config = dict(
    num_attention_heads=2,
    head_dim=128,
    bias='none',
    extras=['some layers without attention', 'local attention windows', 'paired heads', 'gated attention', 'value embeddings', 'a smear gate', 'an embedding shortcut', 'skips across layers'],
    init='orth',
    optimizer='laprop',
    learning_rate=0.00211,
    z_loss=0.0001,
    max_steps=4601,
    dataset='wikipedia_en',
)
Each number is 128 + 24 x the weight over its row's rms, rounded and kept within 0 to 255. Layers, rows and columns count from 0. The size above them is the row's rms in percent of the matrix's.

# layer 3 MLP up, 2048x256, rms 0.0758, rows 325-351, columns 128-255
size [105 110  93  98  99  98 104  99 100 106  94 107  95 106 110  98  95 102  99 103 110 101 103  95  95 106  65]
[[109 129 134  99 133 149 140  95 185 146 119 115 150 165 150 143 128  67 124 113 120 111  92  97 124 139 140  90 165 126 113  96 130 104 143 132 115  79 155 155 124 101 146 126  76 118 114 152 102 149 142 112 112 112 138 120 125 148 122 146 107 134 145 129 148 130 152 128 140 140 126 144  90 117  90 144 128 111 130 128 139 105 125 208 117  78 167  95  75 159  87 111 109 104  81 161 146 149 122 154 100 104 101 127 140 129  70  80 103 124 149  97 160  84 141 110 119 141 158 112 142 176 116 114 137 144 108  98]
 [151 114 125 139 150 147 156 133 145 140 164 153 114 134  99 145 138 128 111 121  94 117 123 116  92 126 113 127 103 156 152 161 150 118 112 131 134 105 124 135 170  83 120 133 123  96 160 136  64 149  93 123 126  96 129 165 132  93 112 137 111 148 159 140 131 134 132  77 140 142 115 130 111 108 163 127 121 104 124 104  99 153 100 133  81 125  91 140 138 138  95 125 102 143 148 159  99 113 122 127 147 119 125 109 126 110 129 138 129  83 124 118 130 104 124 160 123 153 100 121 128 168 137 127  96 153 132 142]
 [132 141 175 145 142 119  93  62 153 141 106 115 108 105 131 117 150 134 116 159 163  88 119 113 140  89  96 159 122 128 104 139 122 108 131 156 103  82 138 119 135 121 122 148 122 121 149 131 141 103 151 156 140 159 125 124 140  97 135 140 114 110 151 138 128 114 109 141 129 165 142 181 148 166 148 138 144 141 118 147 141 104 121 121 141 156 155 124 156 137 123 155  96  97 114 143  91 135 151 155  95 150  78 115 167 120 147 129 164 139 118 162 154 152 100  80 102 134 109 143 135 129 109  91 120 161 130 141]
 [159 133 107 121 145 124 139 123 124 155 140 119  94 112 119 138 102  98 130 115 137 130 149 112 127 142 115  87 142 145 170 163 151 151 110 151  96 161 149 117 111 131  73 160  95 114 132 103 101 164 107 125 130 145 110 121 117 123  99  99 131  98 147 100 129 141 143  89 139 135 119 152 163 151 115 111 146 142 133  93 154 123 139 113  97 141  83 135 134 165 126 112 114 163 152 137 118 131 117 145 129  80 182 122 134 128 170 134 176 113 128 112 135 113 141 114 130 135 120 180  84 128 132 130 139 157 149 110]
 [130 111 107 158 178 133  84 129 140 146 125 110 139 133 114 144 127 117 153 146 117 152 131 137 108 137 114  99 144 176  93 130 150 132 131 122 124 148 110 129 134 165  87 129 124 159 127 123  98 105 147 119 142 126 150 140 108 113 172  97 132 131 143  95 178 109 138 145 158  92 129 158  61 123 114 122 138 158 125 157 148 138 101  82 149 105 124 129 130  90 116  95 113 110 149 136 148  87 122 142 121 135  65 153 176 114  85 101  91 131 155 141 169 147 106 125 146 155 168  97  91 132  93 105 139 116 139 153]
 [116  91 124 120 129 146 150 116 114 132 123 158 132 116 102 104  71 101 129 131 153  68 158 115 142 155 125 136 133 121 125 129 159  73  76 142 125 167 119  90 111 166 113 125 152 134 143 134 107 111 136 136 121 147 192 125 142 111 134 123 106 125 119 133 154 151 135 116 126 113 159 119  93 145 142 110 113 130 133 126  89 146 109 119 105 127 132 119 115 153 128 126  91 122 140 189 109 117 140 139 142  91 142 187 118 155 130 150  91 108 181 154 141 119 139 112 107  88 121 105 144 130  93 134 105 131 118 111]
 [142 126 104  94 151 105 121 160 116 124  90 183  86 136 112 156 143 124 162 153 103 131  96 105 158  95 126 109 141 129 146  75 152 120  99 144  91 106 132  80 156 113 100 114 102 144 133 145 128 158 108 124 125 114 101  86 125 149 168 142  96 134 135 100 126 154  82  92 134 129 116 128 138 117 128 142 131 141 153 117 147 129 138 136 119 179 152 138 123 117 119  77 133 149 127  99 100 100 199 129 150 125  95 109 146 106 111 100  91 110 162 166 150 132 132 108 151 127 133 157 117 138 139  81 142 119 104  95]
 [120 133 110 145 129 141 139 109 112 120 151 161  93 170 162 115 109 144  96 106 106 134 137  80 114 121 136 124 126 113 125 127 126 128 153 148 167 157 127 105  93  88  89 120 127 163 164 112 157 133 153 109 169 106  75 133 124 141 107 130  95 125 109  76 112 125 132 139 100 130 148 103 109 120  96 103 114 129 137 106 122 143 140 129 110 129 131 159 122  74 135 142  78 140  83 143 127  97 132 102 125 153 176 147 145 108 125 128 150 105 131 163 103 157  99 124 131 130 119 113 114 113 150 126 189 128 114 106]
 [123 157 110 112 151 115  76 116 135 164 134  77 180 175 108 137 146 110 115 145 108 138 149 101 100 125 120 136 105 118 125  89 137 107 131 140 140 124 120 147 138 163 161 137 100 118 142 130 150 123 100 163 111 118 129 126  85 131 114 133 125 104 136  81 115 116 110 148 136 148 144 132 157 111 183 124 110 131 150 126  79 158 133 199 116 151 152 117 132 144 138 170 140 114 122 152 139 106 131 113 126 129 132 145 141 152 120 142 128 111 169 117 151 108 139 113 113 146 120  87 142 169 152 118 160 112  74 156]
 [120 137 140 157 161 122  98 129 137 148 111 117 131 182 118 103 134 110 144 149 161 116  97 116 149 141 129 159 148 139 128 159 119 118 143 166 109 115  83 138 152 137 174 128 109 129 118  97 110  91 116 102  82 106 152 134 128 172 181 138 110 120 125 154 167 156 144 120 123 129 150 120 126  98 145 124 172 112 118 119 145 114 168 129  91 126 150 116  88 129 135 155 157 145 114 122 111 162 102 116 122 132  80 164 128 130 124  97 125 170 146  97  77  90 121  97 114  87 183  97 168 115 140 111  94 116 120 135]
 [159 127 124 112 145 127  62 162 182 126 144  92 126 137 127 116  97 111 119 112 185 167 117  90 113 129 124 136 131 135 112 142 130 153 163 135 120  98 119 114 147 161 108 129 148  99 113  67 155 127 150 105 156 105 141 109 174 124 129 147 120 123 139 105  92 103 116 157 137  99 129 125  90  71 106 111 119 152 131  80 159 153  77 175 137  98 175 164  94 121 119 151  95 167  89 115 119 118 134 168 145 136  91 118 113 159 140 116 127 174 120 163 125 138 144 141 114 154 111 138 175 156 119 161 153  80 131 120]
 [109 130 130 118  81 124 145 103 159 128 103  97 110 148 137  89 133 108 164 126 119 143 152 126 123 111 148 148 125 170 148 171 152  79 150 147  92 134 119  83 120 121 173 188 122 145 130 170  98 108 120 118 180 113 155 141 136 136 126 160 139 126  86 141 118  97 101 107 142 159 147 132 153 145 136 125 147 100 158 122 143 129 152 151  89 137 152 140  63 106  76 111 148 107 100 116 117  85 119 109 117 151 136 192 137  99 143 131 115 160 107 174 124  79 175 135  72 185 121 143 147 136 113 122 150 173 164 137]
 [109 117  88  95 124 141 126  91 130 147 130 135 130 159 122 116 104 149 152  89 115  97 148  98 119 111 114 133  99 130 145 111 195 106 136 138 170 146  97 126 119 147 133 177 130 111 139 113 100 137 147 138 166 136 138 113 140 124  88 141 130 124 142 119 112 146 163 115 142 121 148 125 132 156 112 128 119 154 172  95 139 159 123 167 150 118 136 158 115 163 150 143 136 106 103 148 118 117 115 123 146 135 186 162 126 124 106 137  84 128 127 105 149 141  79 118 138 144  82 115 124 131  95 127 161 122 103  92]
 [184 150 173 107 158 117 103 144 127 128 106  73 121 131 102 129 132 114 148 150 119 126 149  90 126 123 125 106  94 108 165  96 136 102 117 121 132  97 118 112 127 101 137 125 166 166 135 146 148 124 141 151 170  82 115  94 119 105 113 164 148 102 119 146 112 131 118 159 169 128 129  98 113 161  79 133 166 122 109 139 102 123 126 156 144 140  96 131 134  93 104 160 122 143 120 180 149 136 139  95 132 113 116 151 101 122 142  85 108 130 118 132 119 126 124  96  96 102 131 108 120 152 127 115 134 133 110 174]
 [135 171  61 131 131 142 166 124 164 160 120 159 177 148 166 159 144 151 121 117 118 146  91  63 134 140 128 109 128 142 139 129 119 136 124 152 118  82 115  72 130 151 147 133 123 141 104 147 141 164 128 131 172 122 132 137 116 126 141 131 133 120 152 163 122 138  76  93  99 140 104 119 138 123 133 102 122 109 136 105 104 138 129 102 150 157 148 119 109 127 119 166 150 123 106 155  56 110 104  96 159  96  95 185 123 100 118 111 135 142 118 104 111 108 184 140  99 152 135 155 147 116 102 139  86 131 120 134]
 [103 126 117  65 103 152 121 110 139 144 128 138  98 130 110 130 126 135 103 144 144 149 101 128 156 138 104  97  94 194 146 124 157 152  92 164 150 145 143  72 162 136 137 134 140 126 168 128 155 158 157 142 167 106 121 166 163  89 134 141 124 135 124 161 146 146 103 127 134 114 123 130 135 107  91 124 163 142 124 107 109 154 138 128 160 147 152 152 127  94  84 121 131 175 148 114  78  87 102  86  91 157 113 121 123 148 118 109 122 152 123 126 157 118 101 147  89 127  83 120 109  98 157 127 106 125 138 108]
 [ 70 136 182 116 119 124  88 144 110 113 126 157 115 131  95 139 129 119 129 159 139 116  81 117 147 117 112 112 152 199  75 184 126 118 105 154 161 110 103 156 121 147 153 135 169 141 158 104 129  86 127 115 143  81 167 133 115 104 165  96 117  75 164 116 132 122 148 136 142 134 187 163 128 136 159  93 144 134 151  94 128 162 137  96 114 129 100 115 145 153 121 114 127 163 137 146 148 118 123  93 143 110 145 108 136 127 108 118 116  99 122 100 113 154 123 136 141  98 130 136 147 145  95 142 162 107 107 163]
 [129 107 137 147 123 146 131 144 138 138 136 159 111 147 124 159 124 103 142 121 142  91 161 117  87 169 141 162 131 102 114 136 169 116 121 102 148 108 118 147 135 116 103 151  96 128 139 133  84 116 111  90 114 143 132 129 122 138 123 154  96  83 132 127  99 180 112 150 141 150 137 166  57  96 133 150 108 137 168 130  99 144 134 143 114 141  97 111  93 119 140 125 125 137 129 139  88 112 137 122 167 119  98 181 135  99  88 107 100 104 142 102 106 137 117 103  80 148 150 168 107 138 102 103  77 126  92 155]
 [139 130 138 138 133 102  65 146 102 108 151 153  81 153 135 141 160 129 153 174 155 169 115  98 136 127 129 141 117 125 132 149 126 104 138 127 135 169 120  96 117 170 139 127 169 117 149 152 144 138 155 131 122 114 106 128 108 127  91 124 105 163 151 131 138 133 132 133 126 132 122 122 105 171 108 133 121 107 186 154 146  81  94 128 106 172 154  92  83  78  70 120 131 114 139 147 190 133  99 113 131 113 173 132  83 129 133 178  97  95 116 125 113 144 135 117  95 160 107 103 128 104 143 127 128 150 127 162]
 [149 177 103 178 145 117 145 101 128 162 106  95 136 102 109 108 169 143 147 149 101 122 121  86 135 115 137 109 113 122 125 133 141 119 137 123 121 161  96 100 131 112 143 129 141 151 142 124 111 151 134 136 177 127  71 134  90  73 181 127 134 124 115 136 119 147 100 124  98 145 149 108 121 158 152 111 133 140 137  94 154 104 156  95 107 121 134 122  90 126 104 159 122 111 156 172 140 141 123 123 143 109  87 134 159 126 123 126 126 109 104 109 132  92 132 118 170 151 116  86 127 131 129 106 125 123 107 125]
 [146  82 111 124 142 151 136 148 124 119 122 102  97 150 129 142 121 139 167 110 105 125 136 105 127 156  79 110  86 119 116 140 120 106  78 163 105  93 118 143 126 115 151 146 133 133 147 123 112 126  63 106 182 113 137 145 108 131 135 143 165  85  82 135 154 116 154 106 144 116 125  99 107 131 124 115 121 138 114 134 110 173 150 159 118 114 127 140  99 112 118 110 124 128 141 146 152 125 183 111 156 116 103 135 124 132 112 141 115 123 154 105 174 111 107 119 149  61 161 129 163 138 147 128 110 132 126 148]
 [131  95 168 114 108 131  83  57 111 110 166 122 152 117 105 128 130 142 102 114  99 100 153 129  87 149 102 135 141 127 159 106 125 144 138 110 102 136 146 129 130 131 137 153 114 114 117 131 107 114 120  88  97 106 118 101 152 151 116 147 128 109 143 131 111 176 119 130 121 125 140 124 125 107 140 131 101 123 141 160 147 102  99 156 112 134 141 124 127 152 102 100 128 104  93 159 159 130 131 136 103 128 121 161 125 151  90 132 106 126 121  94 104  94 129 153 156 111 162  99 122 150 104 112 108 122 109 162]
 [155 167 140  81 128 132  98  76 102 149 106 101 119 148 128 134 144 154 144 112 140 120 162 103 180 133  91 126 130 110 105 119 168 106 101 157 108 150 106 154 140 147 138 183 133 165 130 128  95 133 158 135 163  88 140 127 122  93 139 132 106 111 125 115 147 126 114 135  82  98 129 103 140 134  93 114 169  97 133 142 160 146 142 132 131 137 122 126  88 103 144 147 111 104  68 128 107 110 157 153 102 135 110 161 113 155 145 138 126 112 146 149 112 129 145 131 164 111 137 121 177 164 168 123 144 131 142 121]
 [164 152 124 152 103 156 130 139 159 150 110 152 115 131 151 120 105 114 108 116 142 131 148 135 167 149 113 119 145 140 134 132 126 133 149 144 149 109 113 117 123 148 133 191 119  89 123  98 137 143 125 113  97  73 179 116 142 130 122 130 145 146 122 113 122 119  67 134 136 133 132  97  98 155  84 137 146 138 131 103 129 156 135 153 119 143 139  96 125 116 111 159  78 122  99 112 140  74 149 150 107 172 123 149  98  95 148 174 108  94 138 114 125 140 104 148  78 111  88 181  99 198 113 135 102 130  95 156]
 [147 145  90 101 127 179  76 134  99 110 110 104  89 166 131 156  80 135  99  96 104 138 122 118 107  96 120 139  96  99  88 144 126 153 137 143 151 118 128  85  83 138 147 135 146 113 211 107 139 160 133  98 100 127 143 164 125  87 152 164 116 117 135 103 144 131 128 130 109 119 123 136 132 129 145 141 175 133 167 118 156 111 161 111 148 114 141 112 126 133 141  95 120 114 122 152 127 158 103 144 115 112 124 147 126 133 143 179 127 139 105 136  88 127  83 135 133 124 113 124  84 142 177 157 100 166 112 138]
 [133 118 142 119 107 116 130 128  93 175  91 113  66 107  86 125 125 150 114  98 126 154 134 115  82 143  98 106 169 140 125  97 137 134 117 155 104 129 120 135 100 147 167 148 102 164 138 129 107 141 119 104 182 125 127 135 100 113 119 123 124  63 151 127  99 115 154 132 146 129 149 157 110 111 122 170 128 146 180 141 167 145 144 116  89 155 124 133 141 123 149 126 101 147 120 204 145 150 132 151  98 118 164 104 133 127 132 153 121 108 150 153 157 113 134 117 101 112 100 173 118 103 116 123  98 137 157 159]
 [130 163  98 119 124 176 113 141 122 148 111 128 101 139 135 112 107 145 115 141  90  90  95 126 127 119  68 125  88 151 133 133 150 142 118 149 120 138 114 112 120 127  71 148 133 141 106  73 132 133 126 122 128 131 116 132 137 144 128  96 136 117 100  98 158 148 111  98  82 152 157 114 129 132 106 136  90 137 164 132 135 145 131 145  95 115 113 117 106  84  98 137 170 143 120 164 109 122 144 113 102 115 134 148 106 113 116 134 131 128 139  98  96 123 125 136 143 125  95 164 132 151 113  99 120 105 114 106]]
# layer 3 MLP down (transposed), 2048x256, rms 0.0707, rows 325-351, columns 128-255
size [101 111  94 104  96  97 108  98  98 107  94 112  99 107 111  92  96 100  98 104 109 104 102  95  95 106  55]
[[135 198 156 176 162 132 133 177 107 135 128  93 131 127 124 103 183  86 104 105 161 129 132 122 127 158  93 111 141 118 127 182 157 124 181 144 126 121 193 150 164 110 120 130  80 155 118 158 105 152 133 108 148 107 106 158 119 114 122  76 142 115 124 152 133 125 127 139 178 119 106 134 130 122 117 100 119 150 126 113 157  96 136 119 144 112 122 138  85 102 100 157 131 134 153 101 146 189 133 129 146  88 153 120 148 130 113 131 104 166  80 175 144 128 187 117 113 103  99 127 141 149 143  90  95 112  79 152]
 [107 130 151 165  99 122 124 157 112 121 126 135 100 145 113  84 128 159  95  94 175 149 116 166 139 126 107 129  67 105  95 134 162 140 128  99 130 113 135 131 111 175 133 145 114 135 132 120 103  99 142 137 123 118 164  89 126 124 148 123 155 133 131 151 163 113 177 147 145 137  79 109 105 123 122 140 121 145 151 149 101 140 193 132 131 112 181 141 115 103 156 115 132 120 141 127 129 125 109 157 104 101 161 119 123 119 167 143 108 130 115  91 138 178 119 137 150 112 129 155 136 128 166 134 105 161 169 130]
 [151 135  96 126 163 183 144 175  97 110 123 125 119 124 131 150 151 120 109  99 100 113 102 145 143 121 146 143 115 165 148 110 152 134 158 134 128  85 169 124 111 184 108  98 155  92  76 175 142 117 133 111  83 117 130 125 128 106 125  96 106 117 118 104 113 128 131 119 135 171 140 139 146 116 170 118 115  85 131  85 117 135 120 102 140 150  92 127 113 120 167  97 182 109 170 142 126 154 131 137 123 137 108 158  99  97 128 134  73 136 129 100 120 137 132 122 186 121 158 104 138 159 140 161 122 140 129 122]
 [114 115 112 100 128 157 150 146  89 115 159 125 166 118 172 130 166  85 136 161 101 140 122 113 144 110 120 147 142  94  80 145 148 132 110 121 165 156 127 156 145 140 146  91 127 105 126 125  97 110 149 167 123 139 139 129 128 152 125  64 137 135 107 106 144 147 118 147  79 152 121 156 147 119 135 158 104 105 111 158 134 109 139 153 129 157 123 123 157 108  79  91 136 164 173 145 174 184  85  84 138 125  81 111 158 130 131 121 146 147  97 178 148 127 110 113 117 147 133  89 113  86 106  84 140 147 104 130]
 [127 123 106 139 132 163 117 130 183 132 112 143 174 116  85 135  99 125 129 155 110  95 141 135 115 126 135 124 124 111 119 163 116 126 153 113 112 158 177 138 102 146 147 120 178 114 147 159 136  97 166 143 111 149 153  85 167 111  96 173 111 146 127 143 120 119 107 131 136 168 169 127 125 154 134 138 108 148 125 103 107  82  78 141 147 122 125 118 136 137 165 157 131 126 153 132 124 142 110 180 149 106 126 105 144 125 103 126 136  72 125 137 126 103 132 135 122 134  78 138 136 104 148 115 105 136 134 116]
 [107  99 162 142 121 156 154 125 117 126 135 156 117  69 152 105 125 132 120 147 112 132 128 131 103  98 127 142 180 115 160 120 118 122 104  89  95  95 118 139 142 125 154 133 129 134  74 141 144 144 151 147 134 170 150 161 136 133 158 137 140 167 157 134 153 108 120  92 102 118 120 161  94 167 111 114 175 116 124 120 150 114 109 101  90 101 116 148  96 137 103 155 142  75 118 123 141 151  73  93  74 104 136 103 148 153  91 127 171 140 137 147 106 148 131 127 112 148 107 167 137  70  83 145  85 132 102 146]
 [136 148  96 140 130 156 126 169 106 151 100 124 110 141 145 107 141 121  99 107 125 108 111 144 150 127 110  81 142 114 135 165  83 160 108 150 104 134 108  85 126 133 101  93 101 126 125 112 124 129 114 119 146 135 159 123 121 163  94 125 113 168  96 145 130 110  98 123 156 164 132 177 114 120 104 115 121 141 140 139 155 122 149 119 183 139 143 131 100  81 147 122 173 136 133 107 128 128 113 142 143  68 140 121 161  97 130  93 118 128 119 125  84  96 184  91 160 157  97 141 120 129 155 152 156  94  93 130]
 [123 124 107 107 128 118 155 163 129 146  81 180 143  88 144 165  95 151 150 126  77  89  83 144 109 110 150 142  95 137 152 129 132  98 128 120  89 115 121 156 147 140 112 117  96 115 109 159  76 127 138 125 139 140 117 138  96 103 174 179 137 138 120 135 112 142 139 147 136 105 116  73 119 154 119 108 159 151 146 102 134 108 165 199 102 166 137 138 118 154 138  77 132 135 157 123 114  99 181  80 169 116 118 129  82 140 123 140 111 162 158 111  89 180 132  96 148 115 138 112 158  75 145 147 125 118 144 120]
 [129 151 108 183 128 128 160 112 134 123  91 160  81 134 100 116 110 148 117 131 155  94 139 148 125 129 135 114 114 166 163 149 107  97 130 109 116  64 112 148 101 128 157 138 105 133 111 153 125  91 179 110 154 108 105 160 132 103 147 155 132 120 107 135 131  85 133 122 115 120 163 108 133 140 152 136 155 133 148 135 140 123 153 120  63 102 144 128 175 164 134 151 115 164  82 102 133 121 117  98 125  98 101 127 113 118 163 150 199 122 129  74  83 117 104 100 124 139 187 171 151 124 114 171 143 104 158  95]
 [105 125 115 138 134 133 112 174 130  92 133 110 129 113 146 114 135 153 126 144 103 134 164 119 142 135 118 162 121 137 135 110 146 125 129  71 151 110  98 127 126 183 155 127 160 155  97 141  95 102 150 117 138 167 128 119 149  83 138 123 157 165 115 170 157 169  94 119 123 127 136 151 139 117 142 143 131  92 123 116 144 118 158 118 143  98  63 107 144 114 196 139 164 105 152  78  59 120 134 108 127 103 136 148 132 127 127 120 116 139 134 130  95 147 123 124  90 127 147 114  77  77 203 126 125 150 148 130]
 [161 151 122 185 142 104 118 129 128 142  93  84 136 163 104 157 104 162 144 114 125 131 106  91 125 140 141 140 156 166 137 145 119 118  99  97 128 128 103 164 119 117 106 171 130 129 163 167 116  93 113  96 121 164 135 142 105 107 133 149 126 114 101 105  84 151 101 147 138 105  98 104 148 174 137 148 111 145 150 115 131 130 111 126 126 133 158 133 148  96 104 140 132 115 132 140 126 124 147  85 125 122 191 141 106 178 123 122 136 137 136 130 161 123 140 125 141 104 128 115  93  93 160 132 150 123 160 120]
 [145 143 145 118 147  86 136 149 118 123 131 160 107  68  87 145 155 126  84 107 111 146 157 157 155 129 142 185 114 132 115 177 147 164 118 137 163 152 113 135  82 142 127 111 107 144 134 116 159 175 138 142 136 141 136  96 143 146 120 170 215 108 169 132 113 143 141 111 137 132 132 122 121  98 128 132 130 110 128 125 138 150 132 121 106 118 117 139 118 103  81 145 119 118 123 126 150 118 112 107 120 136  91 136 124 135 134  99 112 170 143 132  98 134 126  97  97 148  90  92 111 124 160 121  88 130  98 147]
 [139 123 102 121 149 142 140 163 142 106 140 120 161 140 101 124 120 114 147 140 160  99 120 133 117 102 152  94 133 159 162 136 161 107 123 103 110 133 147 146 155 120 126 107  87 122 125 105 130 117  95 141 135 144 101 143 146 130 122 202 138 166 133 163 127 177 122 136 150  99  73 102 146  85 147 177 113 128 116 115 106 177  95 167 147 136 105  69 147 104 125 108 169 159 131 115 134 164 119 151 117 113 149 131 104 138 179  83 107 170 125 127 143 168 128 123 127 123 130 117 153 104  95 121 120 182 124 149]
 [106 137 113 129 143 150 168 129 112 124 157 140 129 110 160 120 115  99 143 207 164 128 105 117 128 151 141 146 127 141 101 155 122  99 146 137 131 122 107 122 147 118 162  85 139 184 152 141 117  89  93 168 113 146 156 126 136  99 116 110 164 146 123 156 117 173 104 183 146 112 111  73 125 113 155  96 147 138 134 142 138 104 149 140 124 109 148 154 134 120 146  64 141 132 126 141  81 143 131 127 108 183 131 128 120 121 150 128  85 138 146  98  88  95 131 151 118 102 163  84 118 137 147 133 128 115 166 111]
 [150 177 114 173 163  99 160 134 106 124 111 137 115 138 121  79 170 141 153 127 137 107  94 152 132 174 148 160  74 111 147 143 120 142 140 154 162 166 152 153 132 163 137  91 101 122 141 126 140 140 123 137 120 132 124 157 110 125  98  77  52  86 121 148 129  91 119 134 121 128 143 125 131 104 111 141 132  98 136 131 103 125 109 177 125 124 123 100 102 125  81 134 201 138 159 126 153 149 140 105 109 136 130 130 161 122 123 133 139 129 146 130 134 133 121 127 134 158 107 133 132  90 125 120 124 106  98 149]
 [107 109 115 144 121 106 114 114 144 113 126 148 118 148 164 112  87  99 112 135 131  78 137 129 119 161  98 172 105 140 183 167 160 142 158 140 146 150 114 153 116 136 173 147 158 122 147 120 144 120 156  89 121 148 142 102 181 180 137 140 140  98 109  86 100 141 144 130 149 105  93  95 133 105 133 118 115 146 100 115 143 151 145 132  97 149 120 108 133 143 127 153 130 132  77 122 147 108 146 110 131 158 159 150 125 131 125 168  91 143 137 134 106 132 147 116 138 155 156  84  94  93 147 100 146 132 112 100]
 [133 114 145 138  96 109 114  93 146 112 141  74 109 126 109  84  87 124  88 108 128 158 121 152  74 133 110 178 130 149 138  77 155 168 113 135 142 111 174  97 123 122 112 105 133 112 111 150 110 129 141  93 127 114 153 173 105 136 150  77  98 123 136  94 115 162 106 162 140 105  84 125 133 125 102 115 130 113 113 136 149 130 151 106 166  79 153 124 145 118 120  78 135 100  99 109  68 104 175 152 132 113 100 156 132  76 112 138 101 114 153 173 133 148 131 105 151 159 130 125 137 115 161 138 130  82 160 154]
 [142 143 130 150 114 127 149 123 124 114 129 113 163  62 129 141 175 181 153 132 157 126 126 134 116 123  71 129 119 148  85 122 141 145 141 148 130 130 140 148  48  97  87 123 103 143 154  99 123 134  97 196 161 101 157 101 111 178  82 132  93 190 152 136 141 136 137 119 143 108 101 136 125 123 145 163 107 119 108 121 113 133 106 121 136 126 146 124 119 158 139 146 128 164 138 126 125  83  94 121 141 121  78  94 151 101 179 156 139 125 145 144 112 122 117  96 137 135 131 123 124 123 157  80 125 135 128 160]
 [114  98 173 139  85 115 101 102  80 127 137 156 114  80 130 123 152 120 166 120 117 133  99 185  93 135 154  90 167 121 129 158 114 131 131 128  95 122 113 135 116 100 209  87 144 106 139 158 151 107 106 141 135 104 123 157 149 123 119 150 135 110 137 131 131  79  81  87 153 134 127 124 116 155  88 143 130 122  97 155 171 154 155 152 140 150 126 122 130 140 113 116 120 108 120 122 152 147 147  82 126 120 163 123 149 162  85 138 123 163 105  94 141 130 102 134 100 120 127 125 146 117 111 147 128 125 107 118]
 [106 136 114 102 126 142 142 112 113  88 115 110 144 101 135 122 116  88 109 167 119 175 134 122 152  67 138 140 108 156 121 148 105 168 169 136 133 105 112 111 107 115 161 139 108 139 161 142 118 138 164 182 159 125 106 142 108 159 116 139 104 124 142 174 143 135 143 163 128 130 135 132  99 123 119 111  77 115 114 126 147  88 157  83 137  94 119 147 143 155 146  83 118 154 136 151 111 105  96 169 135 115 110 150 126 137 135 117 137  91 132 159 141 110 141 108 104 111 152 114 110 128 176 192 151  88 123  84]
 [145 108 128 139  78 108 119 169 119  99 132 152 107 127 113 146 124 111 133 104 103 129 119 175 105 124 135 141 152 132  99 104 120 135 150 111 157 140 158 155 134 121  64 117 137 133 105 122 157 121 192 153  74 151 143 120 144 138 146 141 137 132 122 133 105 138 128 144 116 121 107 128 135 160 132 160 119  83 129 192 157 122 152 129 118 135 107  66 105 163 104  74 114 133 146 108 129  89 141 128 153 128 167 123 113 171 114 128  96  88 165 131  87 154 106 164 180  99 102 135 136 121 122 142 112 152 120  91]
 [200 132 100 116 147  90 127 128  99 171 147  95 155 109 121 115 125 109 117 110 147 154 113 155 148 115 127 124 196 109 157 111 124 158 125  67  92 109 136 178 104 141 155 143 111 136 118 118  56 119 127 126 115  73 116 160  89 145 149 144 123 119 174 140 114 119 126 159 139 129 137 130  95 148 127 144 144 132  93 143 145 113 144 143 106 110 175 115 160  73 151 120 114 161 133 178 117 158 136 120 141 161 173 137 117 127 101 141 100 151 138  81 153 155 151 134 137 147 114 205 113 137 130 143 118 111 130 146]
 [134 142  74 133 150 103 133  84 136 173 129 122 103 146 167 166 134 157  95 143 123 110 130 164 100 122  99 138 149 125 160  64 122 165 122 143 135 133 134  91  65 120  86 141  97 131 125  95 129 146 147 116 124 145 129  80 114 142 147 129 103 124 133 155  96 126 160 124 150 127 123 144  99  84 116 108 127  79 123 104 128 166 122 160 122 100 168 125 174 117 133 100 118 141 158 140 114 132 107 137 158 190 146 144 124 139 151 112  99 117  94 150 118 143 136 102 175 171 147 119 111 121 124 110 150 155 139 104]
 [110 124 125 166 123 151 120 157 139 106 130 125 111 135  92 145 113 153 105 195 181 127  99 140 134 113  98 144  92 132 128 138 152  91 127 148 164 129 165 116  84 110 135 112 107 126 128 122 106 153 115 134  65 135  98 124 109 131  93  97 140 150 101 156 137 121 151 148  91  85 154  88 131 158 161 172 119 140 127  91 136 102 135 124 144 126 139 186 135 145 142 100 139 130 109 130 111 130 140  75 109 165 171 103 152  81 138 139 161 164 107 113 138 141 136 122 160  99 100 126 136 136 149  98  92 113 116  88]
 [142 113 136 162 125 161 141 140 153 124 138 153 149 127 173  82 120 149 140  87 112 126 124  97 125 134 155 135 168 105  92 138 128 152  98 119 127 136 163  96 166 144 159 142 119  90 152 133 155 113 129 118 131  98 119 131 125 171 172 134 134 153 166  80 161 153 123 129 126  98 140 130 120 164 116 110 132 156  89 120 116 127 151 138 111 121 118 119 120 112 155 161 126 126 145 140 136 166 161 133  88  89  88 124 141 145 142 140 145 122 130 167 128 134 107 112  74 157  95 107 146 107 107 124 111  87 102 137]
 [159 161 125 174 137  93 131 152 101 105 148 101 124 134 155 125 135 161 146 143 104 179 187 176 159 131 127 130 128 136 142 119 135 109  88 117 105  86 170 102 132 111 137 136 140 120 140 123 110 128 177 100 147 111 100 119 137  94 161 110 105 102 164 142  87 133  73  79 113 125  76 129 145  88 168 161 108  63  82 174 137 132 145 110  97 140 125 132 142 157 146 119 139 148 155 145 167 127 125 134 148 101 134 141 123 174 111 114 160 116 140 131 120 133 100 122 154 148 127  87 149 117 151 111 109 145 116 153]
 [ 62 112 122 131 102 110 162 140 112 125 135 115 115 117 159 112 123  80 175 134 144 135 134 151  91 144 106 128 111 130 132  87 113  99  99 123 143 125 152 157 110 125 126 126 167  96 161 153 146 117 143 127 160  90 131 147 162 123 139 100 133  94 125 139 107  98 134 116 127 139  93 120 155 159 129 101 146 112 164  82  69 124  91 151 131 109 120 151  83 121 137  94 144 120 154 130 154 118 150 175 109 130 162  99 142 114 142 121 154 158 113  96 153 106 137 134 158 127 141  87 115 126 107 117 123 170 144 135]]